Part of a small language model's weights.
Size: 13 layers, width 224.
Each number is 128 + 24 x the weight over its row's rms, rounded and kept within 0 to 255. Layers, rows and columns count from 0. Numbers have three digits each. The size before them is the row's rms in percent of the matrix's.

# v: layer 9 attention value, 448x224, rms 0.0397, rows 168-191, columns 112-223
# o: layer 9 attention output (transposed), 448x224, rms 0.0471, rows 168-191, columns 112-223
# q: layer 9 attention query, 448x224, rms 0.0572, rows 192-227, columns 112-223
# k: layer 9 attention key, 448x224, rms 0.0589, rows 192-227, columns 112-223
v168 097:136121124132106139128133086133139127141143088159126157117177188133156104090149150157158111158079132142124144147157142132108128096152094151131123146118145114155103107137132097137162157134114143157076152111144107109094064102124103137166121079109142106164169119114107138136134092140096137140142126107141118130100086142115181115138125096075
o168 097:131152114098143147116123120146095135167142161111130104130125117101121128140146145146130096100127123103151126165109119139137112146118142133138160097107138152093097122096120142127138134128124122118166145129120139158112143166127141125122117103114119106161116164099160115154109179076147132109140136173134131146130156151136071103101109153111
v169 086:150087140132113105125109088083110128053116129129141128133152102160133115102098128122153173118076129148126146160106132171148112137092163126149144148117125170140125132122120132119137148164137111136157163097122091091163144153131108132087096100159164108116120077143108113125093121123102101133142126145156103166152106136127145101179106155140
o169 091:140142129115114108162159132112112137165112152113069087148105115134125131190111184157114134171153139100136126120156118134140090131110154136094144161128126117134125143104095142091140097139114146160121140157120151152098130132095160125107166123160116131128141112083118131089114128134146100130137160134097121078101107118133141158129107110103
v170 093:123160122171128153097132149137105172119142135145133114100056107122113154160146088102106133132148102144170104120135113094084071129097144149151131096102133116164138131145140108131092112148139130084182122102143133125124121156139109171145110119145122126126134156122086123110143140138150130107149131129092126140106114104139113110136136145119
o170 093:130147135113119125129140061098126114143145121082119116168135106128109094134125105159162163132157148128116145151111154133111151094147123142121060129125100162166158117149135092120149125154126146149130122133068108126123155150105107141132138168145125114131148116125151125147125114178115129135114122178129093140130178197118113133131123159136
v171 108:109106138137135129136134138086147135138121160118097145107122142143128141132129124139103090091104068172137076173115140110159112142127156105141130124134128139111124129093125160098095114127121122105138146176157139114136138151157156125144114153133143130108143082140176128066130141112127129162136153097116084125118152125146136143107123169145
o171 114:077107148130159141144124125122114131124170115156095104117138119101161079156178188177104157154145140108157092134125101127099116166136100129069147110151165097094122136120118162106142122087108092170129093130084158121141096139129109164108151119147120185105123133170112139127128132101131089118154064128144126122116104153119126106114116123157
v172 088:151144126172106144130150094122161090141143144140093092149090093134146100133112160085145112109130111151150122143086050116114129136109130148122114136147120169143133128125125141103112131131138141135121157083114107087121100111146138102110174100126128102132146111145123099109108087136082084147130118155194101135119129138144122138133140123112
o172 094:167141147102153064124126101175124123133137094118118150140160166136160165159140136142172127127160160114121150117158156113165110125100153115122113091124126124117110135116136138113106129178101134117132129113157189155196128123089162140120120184137140133107118125095116100115145119124186162109147118091094124092111116128126150164115113108110
v173 094:124128094151124178131101140107179163099127135105131148117119068134134112174142168126086130134104109148189108200125122121147154157131131099101132129138096152105108139157123159133091120133129115146123151139123173144096149137148170143093122111133151134130134107147128148102150121131167114089110135115082144119113138133111106128119110152132
o173 098:133096137107095096137175135148113099144144103152133155116082148148144095126144143132096144093145109109093125086102152132122107106154120143100124149110141148129118113087115136126069137123154159104133132165145154092144152135105078132144145157103153094065103152114075067115147180172162123108145115090129147116106089122126104128151124132137
v174 085:095161163082125123122116123102089155100139093182163146158146132128094091121102144113094158084129126121114155138104143085151137130123113092148140104131116174158184111109131115108121125132098121103133122116127124114145135144108156083098127137114160132109133113122133122121147117141112136129122126109118150136136150138162125119133125095106
o174 094:136088125138128103129141148194154112130131102099120087125108124140147115140136145112053123153186108077130136101154134121149133074148164121108104152160140133110116143117150153102140145132101123096113124129141103120120124123125116152101138130153131146121074152151149128176095176102139083136089115125118162152114084155144138182088072114141
v175 089:141118116100108107158149118133094108123123105140151141157147143100132150131119127099143152104134160132126125117131123112149088128168129119133161084152143160136100102150175112105145171116088117133144115186136132145136103119094129153136127126179123173144135131084102122161129123162142153135135108088166113085176103112130084140158131155162
o175 094:096135122180100140110107128166181143160146118137093144122129107093110123128146103145130109153128099153091141124124132144111131135158130124199098096165129089127114133117174171137139131126131114162116120085121110148133132130077116124135151114104136094108127094112136137130153131117080129107117146073116149146144152144107131139137118128128
v176 085:113110129113108152089108129130086141138179151180143141161181081091156092127138115113126111122116167097114169130161136151115111155121135170062118137135161089089169133121146122104136120120152129125135132112105129156126106139126115086139132090112176096143123157110112125139145123110134143129111127126176124132109047169124148090124101144153
o176 093:123165091115117135141141131137138113148160100093116138130090162144096088104102098106122115130173139116113124097109131125132154111078159140152135132086123094138110129158118158119095112083113132131158146145166137152092158124154082100142147132145102171137091126165113164120123134127108092113055111123140131091128116105129119141100127139142
v177 092:134145130165072160163131091117121139147166178086127148176183114108126132134131153096114153081071081119159138119131134100138115136152065120155132121156160121162154110146123136134133138128153142143102146125118139134120124148104108181133155135132132128122149120121151139131114103128114134161117186132100136128152132131124103084117100103058
o177 094:195164135123162143135128153148121127149147126121141098070105128173145125141151143133130098103136091131133116136104079123098119127121116146135075083115124103142126128075126159127116132092084122127123125107168109114141075120096122151155146140145125074097132094127124168124108165147145101114123130142120081111100092119159172175172112148157
v178 082:160115114059173133077128107188131117134115134142102115137104126136138139144135129129107178115119082158081150126162155142151072161137144127140130119147135123115112150127114158125097126127105112153098138139132090136161143143113143132142092104110119105154100110131130104123134089112132095127120129131146117153069114102126117130130137158151
o178 090:134147113108112138158168125160114081111145074135115128106160149154134096082148121142162078164155148127166147158139150135113089122115159144152143125120170132124103132126130148152106122104149112170105101137173142121101132105169132111100110096144157123157127125139085118081160096130124102097125135113099135144162152103091103094164173140119
v179 101:109148093175119114161107162134070150146151084113102110152165105120111135122144075129151098113104140138130127123104111112104138117097152097123132137104150100132100137147107129153182152117123116103126100120143087132113094114151055138139136176122173118084135115137120122131120128177141117130102133125101144094116136154119148110086122106123
o179 098:112127152114128096148121129097200137104128180107169126130122080124152166136113157092163122158098120115156129165153151127141161172121134127188114137121125132128121120110126093141137156136124130100147139144135139146134154093149130110096103144124125112117108126155148153135123130063107164164128126146161131108136131133156162131140136117145
v180 093:105140101124125120203136068128125180119123117062117141116137132157128138123100119087113117140143098139157118181118137083133119155119124107132135151139089160153085160118125173130112144121109129131146131148151132129135121125172109177124136149132152100118164143165137149151141139161115122126145136108118083121143146140170138125126183156093
o180 094:111167157099117117120152114169133158125112139169111080108147077119133142144095190149129167120103110142149126142171130161164133119099141091131140102134148126132124120108152078147165080121157133115148128106130163151119143102081172096122144132165139093090096163152137150096123139160157145156145099117118080121100138127138116108084115159127
v181 094:086110078099102114148099145107117115147149105091151155129119127145116147152161152143080139147130104158143107130145122166139121143092159123110143104124119105114143109172160094142122111153114129061128087151113093145143155148165116140141124137103147141087124155156064116165108142124107153100137095123103125160119129110120110136103119129138
o181 098:143106154116143133118088168149124170104109147119136172102110129101073130131124134165111076173143115125105145164118152144109118129168130145093129144167108163144154143127154114103112145115113130141127114171117135149141120172121131142098136118102114117184155120149178065137135113160142152140138108116127111119158191152175125160119179120123
v182 093:126154149116092129153093122177163173121093105095114147103152125079110154135131095087135111110141120128129142160148116160102092097076118192124114104151113129114124118148136120129125142137130141134156096079111129139125112111136126144173122111103145140142095085136094139124082123147085116149118103170141144132085126106128119104149102105116
o182 100:138141108133146131146129141099136164130155142132110080104145100132116136119153142137163126123138149140116115077135175134126123165167129143133133127137111151149141087160124122137146122152084114164134135144163144171146135131149142129160157153113130140145078119121139111114118164166152112137146158137110135158156116145090128169116154151101
v183 088:104147093165155122142161123148135141167143097162125080118142161138144135115145118099126119129117148143100126155136113111153152137185184120138162112159160114132105142136107099149127136146141165098138158153106140140116174148142156114139141124123111111104103133142150160145141145171115100181121113123096125120117139142106131163150099118119
o183 098:121122166109155099132157103104176117095130171164168128121141074117120125097081117102132090124140103109128123147122137118134140102140108112148152151117134144108126121110150133109119115126129116142128082121105118129188055118155139134092126098101151171118095126106106151131103155081110134130129165113145157114133130138139107136128147092133
v184 089:166109129127128101142132139125109103129147097160109134127107168124118144093104124122101143149156116139107093151125117169136113106133088133129083085152117110136104160114166136142110119141146113149137146160141132150161125160118106098129136121134120193139156118102115104210144100087140124150157136132147163134134111115154146113152145133147
o184 095:090148116133116155124133146137117168131093101123135131101127123142151107090116106182120126147111105138148141121130105126129146111132117134120120114116114087108149135154147150093103170118124095137134081138147109122084100125189116085148140095122107086144111102121196128134121086134147091136136120156134115100115192173075099118167146080165
v185 101:097126160145147134124111093120141122142101121076119110139140114125130128115117164123078111112100166147145092133110087126141120128142140140131124156059137132150193109090135197146090181163141149072156164149115115118147137147141119099122120138171126135130145146116120131120137140180091096176129150140113127160103147133148110122126153113131
o185 099:104136127086115065152141125118124128156160144180100140138130086125175152146094091134131153122138148166114158123148107105124145118137089099131112091120096132129155134113151074163111081128143110124114155109130149136136098116141125145086107122162120159111136124195141164113114188089142173130151077150142092141118140137128171139116133104142
v186 095:168149092124093118128148141125131132114061133114097120123116130096105093096115159105138145110134102123106116129174109097071152094141108124122113147162127147113092120133128138105135118079147123157117110124144131164079147097130152186080132105111090113109151124102080115153106108108136148140122189152136117096101134134132167131142098116149
o186 099:130156116134132138121115132110118116156113112125195134133129140138114177143138127112167105097115152106147128121107117099158123121087113178104106078106133081145147097115131097153119117134095126174161130118131101136165139116152107078140113106113125120119142162145117128132127098159106099171123165103155121142151131124104162144172123139132
v187 093:143143144145130124149157092096159187115157130187159118137124128179142111119138143120126094102126183149131083151136153135128126140126111125159115123106176134115130155090127190109102127112182094120120135184150135112134132094077141089129115137153142086117117134123107156097107113132134153126132098070112119123189165146161121136122168129096
o187 094:097120109124160133117119090110129164130116131107098125147113145100163109126152165153111172162181099120136084100164125122108107132146115134139143112151113140146072159106118123118148112100137141167120130105085167132143078142133117124120106121128107130117132074130146156132148148131137123128139118156103148112080137104151128108097143102168
v188 082:104150120122150159130157114125142113113065135152138079079136125127134108128155120115162136167109150109136189126144148162159123170130115125123085148098117144138088133096134113133114171131081131135156121106069125131158135135169117154154178122175133115101132110122121093117116152164116129117163192142111103110096137126155117111123137069151
o188 097:126070090118101130116149175154118144152138131110117128101154132151097157130108126116169142115153097101139124143107171080148134142143100137115087148121111122104154154178129133117127136133146149135111148100114151137090135151111166134096116088130116138162134165106100103078098181140111132092147099135152120090169159147116126111095130147068
v189 090:146158114160138145096124120125113140076092102154128150118143117087118121169150200125129153102137096100133149138107111120161114127135155137141134110158101129118144122143102155100137145148185116099113123146159178128166157084138122135129140118131122113108134134133134111102116150110155120097111157104095133129121117131136132132136152194157
o189 099:152118137168104160142141105104090103153168111076155119145138131139148123138145106141102128108144144100180092118138139074130139128151112164140080104108090177150127123105138112173160141172093130154138133093120144120113136154130103122122161118151120140077120119099133101121138127168174137163113103131137121138080130117114114099121100076124
v190 088:121099097133126142119131138143122140165117109156092114136166132111099123098137130178126108089098112117070083105163150088122078092140124126120138120127063138139099142127082102167177120111121109147128194111149134126177092116122174093117145130147132143125132136101116138122176152100121126117132127141143069124116148101092158126181126138126
o190 095:113152118125113150106127127099100145084084147089169140127092083117134122105160084104119100173117104112161121139148147135112142119107151120123153098102159112118153100135143125119138114148145069119119121103149115109141161125180094155111125107131164130134130116141143137153143060118114109089116148133110168100151125147117142142144135135074
v191 097:114136116067099126128134108160118171143144105154127109161088136169139137123140102128144191154152078089111156117111088151126084108120150131140136131096151130112105110159122131123129154151082171110172116162117120192115119142126095140127109127115115132110094157113089101130143085126144130129125134152136174144159134177121144122098090066143
o191 098:147092134139155144118123102103135117134171152117131125117140142148114133104101109090137106170117141143099135125141126106159123107135142136165105133121103119130152115117137085134122152118127130103135131141123160130094105124116156126153138154126140137146112118088171091134151110136115140116077149134120092134159136144096131116140131151100
q192 103:111139078123148163197126137139128121132114129133159092108143149149097125169170134123128114122105130171117107117155101169119150140141138134162153126124091142130139128171144176118140117147129138131142104104124145126088166130103118142110123110159129160155118125148118120136156100140124121104151114105148103160115135153138117096136153174143
k192 102:155117126141130127128152126114106145088110112130151089155142154105111106136103119113119108147121067160131103126147150096107158140143113126131131115168153094119148128159111152120126088133126157098179072146126135084119121140138145165138119167102109171132143130148151098128140124098078096165132179166133166117126125138109149106111142158097
q193 103:079169086122127122116132151118169121161165135122128181118151158122124165109096136103118133128138122096116128085157165142097126141123154141131132097121092137133168099145122151106115144163130127140133123113103109159135114108150096102125154152120135088142157144107105158159077131115145075142146131171141137144171090084117168159105165119135
k193 102:106143101149120142115154149118172156148155126169148122092152134124121136137098086124143099112119089122151167134155127123150120132133147094118129086128126135120123139131092145137128136157106147129151077154119140123122096146153092093127098162149155100093148138119103115142084095132136158153104150116142122150136166110184175156117166106102
q194 098:095140112152157108113146132157126103146115086116173135154112152130125155086130133124138110157117119127163133109138100095127109129120141163138149167136172114142146136137104106126129119125116102122173132126131226111115146122152134157191140134146209146123123125113131099128102136123152125103121124107116144129087135096152092159184151130114
k194 099:135099144149126159168133088169150120126137175116130130126131166191126147085170115129134155174126083159115127116113119144079144111167110137138119169111155121120160133116144118125108105143129118120082108116124169117108114154132119138157109137173141157096128113101134113100106114132131124158123107144149173140132111086124103174142127096135
q195 098:156160131112138102120117103112131108114120090105060133108133112128103137141110126159070131122117132148096149134134111172097136122118131167149149131055130132144157130125129166155128153122154109092111158103140131130157129100129133168149102128164087120118097134135087141145071107100103172126120091123119124129117140097110143121109165128154
k195 101:150110126111095109128146095189110135127154116166091113133126131128124087142118102146120098125158132155169122072158116113111097133164161133136159128127120123137156163110107151119094070136079172095089166152129100128130061139135126100135100135128131148149089127137163164136096117118109117182106138149121121117122099107176096128117107125095
q196 106:127112104144083135144104116091093139158148106110148081176176149149092151161075143131130128144110132153115135080124152125127066165118133147132125195113095186130189126148126130136129119150125131146108168107111126127155118113120144105110086173145126090114144110096115109100121092138209151143131107094127128139138137100128105151134135142097
k196 100:153147129125116130148109113134163149137113143164121155133117160127136120156104094112113158119095144119105122130160173110163125138122119146127134170114081123149121096168131134169112127129090184153104108124131091100099144194123149136124116186137094140167135133141145085125117127124141152169123095135123135127133170125126109198142155156122
q197 099:100151131133128154138135120071146131134127134143112157114158126137086146105199062152126120113118164109162094118165114154080097111095113118134142129142119111121127142125105156112133123097069135153139124127145085115114134090139123129109138131159101136119134133143185084135094118130134125130145150154110092097145132107105104162082140130161
k197 103:125120113144167111131138150059127152144133119139107133118127154143064166115173149107152116142116153123157141138151127140155166146121124108106097122122153130113148162108114143160117167136077138172153114120156160111128147113125137102179129127173119109125148188128137135101109084135140147131088106146124136136138142109139120158104133119091
q198 100:125152172140093110143110130116129116137156112144113148141103131106111146100150159103182132119170151152158124120131113098121143127141153145118138166145106149091140149125122091089078158156103109115163110106116160103119133114170095133120100126131106122141149147159182133111119147122127129105105078112086142123150097150121108172128110148132
k198 097:101137125176146078155151103135127158125156162138120141097138139123147122137155128147119097127130121108170105111139134162126150150172190141176112126115120077182110110133162094081140200116136165127151165130165114147157091123088153127144112152173093129139138126123129125122097145122080138138164075090101111064106112145120153109091146125130
q199 101:118106190158140071150136094077154152119130079106129134112108047160179122127117152161137109099163154098115110160174106140105098140090105143155168090171135170147166120140146118137116116161134131123133116141123083107156132140100125118139142124123111177161155174140113151142150151114125116149094147105138121111095114159153165113109150122149
k199 103:118101135084143170117120124138088143133125145090098170138126111136125154157128167118125139123155189124144150140149149144132089085140114123138160146148128149151139124164119106187162122163125156120142134102102096127155127107128132158112157154098112121114113096101135118127161115145132135117147146102066115134134104147141145134140118083179
q200 101:144109125086097078137164104119143150184152121140110093131171140145112149104153075140115141132109153146156132115130150107132178127078091129141115118155108124144078130125093119106126138122123147113133069123132155136111116107119150138141126156122146094097129142142134156114100111066127165130116156112148119139096086175122115117126159155189
k200 099:119115140112138102114093118144110114130163101090106122123153098133115098148160118138107157154087136090148155128098119129135137133113117114132113098129106131110141131130097122115136178139079179088139116128089170161081147122119132132124132160120139101105122103118139149123103111129108139116133154109139131149137126133120116153117165180120
q201 090:164139127151121128162126138124136162107115127150080131090129112132123119117129097118153134108120107152153126102144129141125122141070121102122141156178162099148117114147158128125141120131119169134143144140109095163113129126127092143157101158167115135104163119137161117072099136150128140159066166109092111171140107101087109116130135142127
k201 091:154099147132147127132117116117092117147138090136119150169144142136143173129126141141130127101126133109128154081104124145094074135091171142128139148114127125149131162126200128167154115139111131176112154142182118162132155138145172103158144110160167135082101105163120118097141107097108127139098109107110159096153136163157115098122160108139
q202 100:178126123155157142148143084126083111130118115134149129112118110126123132189102139097115093158149135119125151098139115133111145115136150115122090140137162159087113142165139138116157094137129114155139096149114079140148140097127167142113138148192154093122130144082127126118135149127096070091129104137126101096186134160159130119167133111119
k202 099:143109111112085116157131160116094163136129119169135121119121153181137141149080109123106097174093141142153090115104087133103133136148129144126134119170166082118079115109123130108158108122180132123150121149150114134105141120138124172109105125145114087125129126071177149094128162171143127121120151133135105144118113124144154142095116125072
q203 103:090123091146125131130123118148152154119130154137142131077135112108104134126084133101185096133145152133129115095124116097153139128142128114126129192138134121135121158096159138156123115104115118076112141132118134088150115128110137139139128099157120146109141137169151131107121144111151137126183158119108137123158123142109168122121145138163
k203 109:121129134130141099145100167154117155121122118114146146147153174143119150126116156067114135120109103085075152128121143142164142115134124144149112151120144143154118124126170158160087108149120116147127142107140149186164125131123149136096132072137119109124188137116103168115140134138090157128154151094096126117126100080171132107098119139162
q204 097:117159145127133155117108140104141138099111147143124130144129146134138136138152105106146077173140191156145078085134126142095140152124184117174100157065128100137137145135147150117119118153130119153144094146121123117153152126126105131159147073098130103132157159145094165148125105136147108131138131157089079130110105147112120080137125128141
k204 099:157165137145113124157110167130154133097122087157123138094109145133149153095137097140137149114105143124132117119154135141103138150121121119134141152135153094133156120112142124120168146111137116153149110134114162096143094137098126127165104111153107137127130144126163114138114088133121139140142128085140140106133115184129092077117095111133
q205 104:177159149141156099118156146168160134143139143113128087124158131153172107118067124163154134160117139120117140096125119127143129108120121145175142110108147128113119089149183110119165093177133128146121130128103100128109113089161132108151146156087165177146111139136130136143125131093123140151111109154118112106103106119108158153108107102120
k205 103:107097128140170111118118158181136114125155110128111109080113160149142150167097114113139097095129149148122129144118124115140107136166109140177114140102150147115172127155140114123170106135165098152139099142118107137131152124148129116171130135064156133067104122118126166155154178073111103154086128146126101121131121118135118126113123127150
q206 096:113100124118116092118088142071122154166138087122136155113139116143136174136135119127140169118135115127147116091108112173116089142137141122210153156148149075152123102134101065156158141146111149124114160132090162124111113140079106076118179134106140107108126097111148156133099086156136127154141131108173146132166146138095097122097122168111
k206 098:120099122115153124118131123100141093147135110113184137094121168120130163157186129074122099155114124143128099130113129156114100139153151127137159137092152118150138120153094087118104128093122087140126088123071147120114138157133138098102166097096119115112153088158131121143099088123148156131161113177140201093098167141121101144144154136133
q207 101:142119138094109082137100127135122123125101088129130126107130175127155098111106120172098124089196135137097116114123113127107129083141121174110149138113145082118116146110169148131095128167134154100106122150173119119152127103143120122105117069129178113141152134090147125126132119141112145113138136162127111120166119120189124142146104166171
k207 109:134136140127147110144079153147151147072120143138124134165148106166122168150148080136116134083148116152139110146127162093107129145117157086117164145152129121109109130126126114110139153130136126094139072136124126168141146128099126196140137099146130144165082145107126141079096126142135149137112143155126114112160129088155156090125085100102
q208 101:143073177145149138130142145129079170134106130179121064116134153132138116152128100158107111123118111105121123169126144131126098151156147138137112079105124124109143129113139137125100113153139172158101111134126150126139131135167123079149136128140154123077151142116141095129096136137080130144136136116121143158135140066130138108099168132135
k208 103:116149151128143114112139101143111130116092099083159126076139159143108128092148175137109100106146118120154153140117137163116123098121147119107134093127112174135091118115110141159164115159124119149071112105063158123121112041200100139128109073158104137148115149098098095140142125127106161131129133096103117152166100144089113152129133143145
q209 096:081105147122112134119161142118167117133156122087105124120116099158114155134124124174117130150139175102121102141128194125115113167122153095066163153142114100119146111108110140109094132117097133152162083128107101136107132132133133144123137136124135079104121145066138109122114110133141125131117087120121106153180100155072128136129134116132
k209 098:114132146135118130116170120119112110082144123093157140114165124133126147137146106141146126162157120090159158120128167144124132128145144112122121145114121118110162134102129132133118144123133176146129092154128153074126153163090118150147133125099139163127124111068135176152111137166125154141144129128171148063160104191138156144094145127136
q210 102:114048130112165147106148103148103094147110102102123120116135102123167136136123107148128122119115162127133178119123117126142157155118133111152129144110107143134159127101103116134135176099124118119151164139123127136106116100160101066157126096116120134125098149127145139133126080125134150111118124106137104146114157058130174161172144145113
k210 100:145101138131158139117154130113161131135149138145094137135154129114111111180143111166142105162113131153083152124107106137122140147159108124125170138101096126149142142127120141147068150128120156112115118143148133172105076118136136137163091131074095159134104115128149106118153128107126121136078079137108079140114162150142121177137107138191
q211 102:118159167124164117130111102129124116143139138102063111122163151129111080110130134080097125131115181137140167148115107135106154111108146128133117175099123149153168150125135093110136158159147112098126134137156126129114109097136146120105118143124129140139107098122116109096122098161168163163141118099136120103105173122084116134145133160127
k211 101:128113129082136116148095107128136087147163127098117134111118135174121095123141128109134114162110147134108148152143160105131161095159148149116128097157123162154176153097150102132112121164148132120115138119144118151153135111183165082094132134103138128093136168148133089097116135130136111155148127119117093129094142093100140134143111130145
q212 108:119128113108113136094101135116103115111129145132151127104136122134120134150110146112139133113191159149114136109114172123129166109162093098132126142153100094089069152130145193132135152085138157100128145118100108131073107113118108135116132133140095119176155119110130142139118100146140120160129099181070151144136124112111149169115110146102
k212 105:122138119111103149099145147133122167063125171117165114138127132130126142146116103148118126087138161165126094171134138093119134136130146108167138116151129085076089123122103134177133140109141152139139126134115166125118106128098129101100128106126119142117157140131102117159126112144116158145119111162116102128155126100158163106134174165126
q213 093:148126140129135103150159157152127115162112149061125125148135121126071174130166111122129133119125147116115159093138120155175119113095138117152120146085114130094148124076139127125086105123137159130137129131126114186102134157155107125116121155101112134119147114113148106163114123107160136108113153134098135107215104133128141119145163117105
k213 098:053086111149092114155101134135113070134114133122148141159114102177082115207117101107127121128105141090159184127145160114175132096112147147102114139148155112150140120114149164130079144091108156160091137136154119148130121125155139118146142149121100128115144114124095145166104115119131097113095100153117128124123126160140137119080121136151
q214 100:108182158172088100120129156119135156121181121151116118119127162101099131175134113109154094149107088105147096145126113148153139108135136112142145169122119119168136146102092100150105134116090129156152100150122117115174148118120175121093142076124114088128109097146134122161080078154126121127072171126117113119155108109137149106157121120119
k214 096:097143126116101117152089154113111192187124150120139145113149152120136152130139114136132173118089117144154157113102139130091135149164154145156143145125116125142176119132163132123110102128179149148148100164143138095124137108106091109137151086105123118134119119144128144129130109134111114123097152152134112093106130104160144110117126130113
q215 099:098126098119123080151127129127168116159140120134102083162130127171143102113136130154113171112138157130103127158128153137119142175102154129090156160097102111141130152128147154098142133129128145092138154102095152145124112135129138156119168138169126148124095113148083086123131128115125095120116124149066152138176152126068141099089116104101
k215 095:138122081103142152116143138178153113155111104106181119095138130151131114128164089103126126126161197109113129137144164161129141116184144154107163131142114138140151138127119145106114172127128139154131128143150117181117134139121162101133086160138173125153164153122166130149114108149088128157147124151091128149119105137116130097125105148128
q216 103:127143129120128134086099171094119079116142092152158120080133163105140130173140112162153133130104139155138102133141116099155138105150124156086137091111114083167116129141103142153131121195113125107146133125103158155066110117137110154174136124146150124114094133094099118143131128141166203084133172128178149144157096136106112160095130161130
k216 101:103094131133163083127135150148122158134132167130087080082161151123137140126109147132111151131141120133116131116127106115116141112148157138129129082140084125123138170078164131164117126161089095123143087098106138113071107171107124133137178109114094132105120154144108165119085105127133180111153095089151150169108145074122135148126146159087
q217 097:190108167131149170129131135117132113084135151141123097100136109146118116107086156167124130107112150107118143135136123089113110177133096133112164112108155132201154154164097131143126080116135144147127112167118142104134122139131161129141178129091116141138126117105148104149130145113146132099129149156115113137127127151123102145157171112134
k217 101:135129129167122135137124119137128126111090098106117098129118133126152118136157125173173159119140139121120134122143128094095107151077106117108129152123126108154121142096109157129146129140153100155109146147137121104159138147145106143169177103141104162114199103060145145123179129119128137120111138156125143132140149123150141124135155099148
q218 098:173127121117101113137145110167101156087141118136130131148158081101148121144098160125086072122123121090137128133119119096126138095129108127111109115148122115138133127136119138118110091143131105121148175104168142089182145129114134133128123116100166137111162132120106145131103090145168137170138143130139147150113139137122114171155114099168
k218 095:155176146116126096134155040126126136129124166164106115174132085134132102137124087098118127100111103135105107131102110103114121147156116119150127143075150134149165129117113145169102142164136147112126099145195082109137124145072131152132117121142156155112126171139085122163138123105141128088128117112158097159110126111124115127125128113135
q219 097:132161104093104122120149103120116174137152161184104173115129117144147152158082098159149110122156133129112115145141134117119119160105157168160147117156121129103106130122100140112105137118166093153137103195147118092135123135107090111155130135151126125121152159100141124131120104126143125147122096138139091115154195111153093180137142166138
k219 099:128169099102117152134126126168166128105120141116116137159102116125139154142122143128124092090172143072142145128112107113151151201141108155144067129109140117138101170123144169141167135160150129133135121158111125117138106114127124155117139101101101116101167096104124117118121107163103110159188095158078146110109130136138122176134100134158
q220 101:092128147131145132094101116152067129120152134097097127146079104138155098153125118156103139145114132163134119125109119179157119120177128125104120105136118132143169132154120133155142113124140138146147109083112127138123105092114140130114137126154140139199160114092124134161136120165103111127148126086133164146131118143119068149117139126122
k220 099:118118167112117151126155109104150111104114173110073139157088163155178067082156113147129146148101156157100142130100162088137132150102123173144148138116116127072172122152096104124093131141156144132123109120116158132145132085127126124150151117124128138146111126131099108100160106133119097153125165111141148135152128140125127116148107146122
q221 098:140106116145151125082108151130118148150137144119146098151116113126095109158113133171115188132130059142085174139172115089142144176152121072098132133107159119107124081119076123137167135118102129108107120126161138122112138084172126108129130116091165156134101124125113132125162143105105125098115149149094113114095111164126147144144172158138
k221 097:131139133131145134090155101180132094138114162111106100155150116160104146130154145174107103141086126181072139176164129107130136151080139108113128135103160147138134103109134159140144164103172147086102145157106128167150156115129131130092157141136150137138132082067142166113149146104078085131108148089121137116124126120170117137102156142127
q222 099:147093104097154087128082167134140119097124125098169182146163161093143083095136146113081126142097101112152085128202184148124129139118112153114157117139133154118152094154146099127120151122119099104160151087132119116155144146139125111141154129136122121145161145144137117153179124137093102152107110111102177126161184157150145081113141136120
k222 098:121130135134159151118141106101139121097123121138130104135136166164124167126101135119114102169130109140122100140118096134162140124151071135144147147161103173122121108138090127116133167096142149114148155108128112078067140109113124151118128150108133092115106201145143115121128088132125113142106124175124113128139133118135104113156132084146
q223 093:175126134128156152137077101135147130132117172115130167109090122122108158069120112126178124163147150173100146119125123093145103146152133126149133098174061163149141098139163130104079091119178118102101149075147141149120126070102149131122138132135113155109152132108140127115100141089136119109129139131108159105133120130122109122109160137128
k223 093:134127117118140053140130161130101134111099115136159115162117123137146073060127141160174083139122120139121102117122100130118113137084113123183138122120137143147111111179097134077128085168126138136127145103136099172133096086108151106163121118122181129112138115171144161114120133123140146140116128125123154101135111104141128118129155168168
q224 101:117149136113141155091151118129115121127080132156150099114124150115081142130084150120144175151117124152116139109142162144065157119141179117139107171132133151144160129071128111111131140088093141101120115102119119138183157174138133112125085167137125080074130119100112158101144129096140138135126115110148132090146124148132147137099146110173
k224 102:082123150095147122162138132163114138113097104132165150129123120106128104091098119133124147148124084128116123142093150119141171131116160071120124145121137140107113144097148121116139157121107105089125122143138135134136143164182091134126127130216156132154118135085140131153129106125107147143138118166156083107117089151100183167111122151134
q225 097:139109164101104108141144170153102139118168146070135133130159137138125157108162156130149129128119166122108122143129119113150156097146136131135109129130145125136122138142101109138145125077112135154137123154124122189144100144119079139107157151088167095139075130157136127143094144128139125126115096138117098130106178136143117139129088173084
k225 098:115078173139074132100101139121108115115180123080146115126133134121142163114119134123109108154117170113145151080141138116142131141172133127121116125115130102119135144152178128146186114104148131107143163132109124140121114188118151116150089170123134123155132124143115146172093163157160098127146168090151104165115146147102092168108150166111
q226 095:142125119157134110137130131107070092143118161147132152114112143126093195146132124105116126135104140108117135113077131094111173137133098125142127117165138113126134114126129145183113116076151145117133151134130143130147120107121106114152155100105112070134133114105099140127126097106110164097117128103150104155198124129124132113121093108139
k226 092:106119139109170137170135161118125108113125102122135095157138101148135127172133080127103110122112123116087109112100100160106128128075181146109153136110112102090118145094145098126067119114093124129132081149094171120096092146098114118124106123162133086147151149144152139148160084164122125130099114119145142122135116117145135105130120116175
q227 091:112109155095139115139135134132151081140123132176121120098161106140105152123100156111126138118113141148132137185140124101134135128168057141158119112129098120134127135156097086111153127164138080123124125102111101116137129165124135165150143133146113125122099147084143156096147121126123088148134132120123114100139098168159122103145135112122
k227 090:160127121118145124144156124089126103134125119170106093135138116149155132133133092099112118109132127144151116144135086103127138138142110162122141102138092066114121158095107115135109117116113128106103110115122145097059118148104112188107161174135166193126114137116140112094166124113129112081103190140183110105118113115149135153131181154155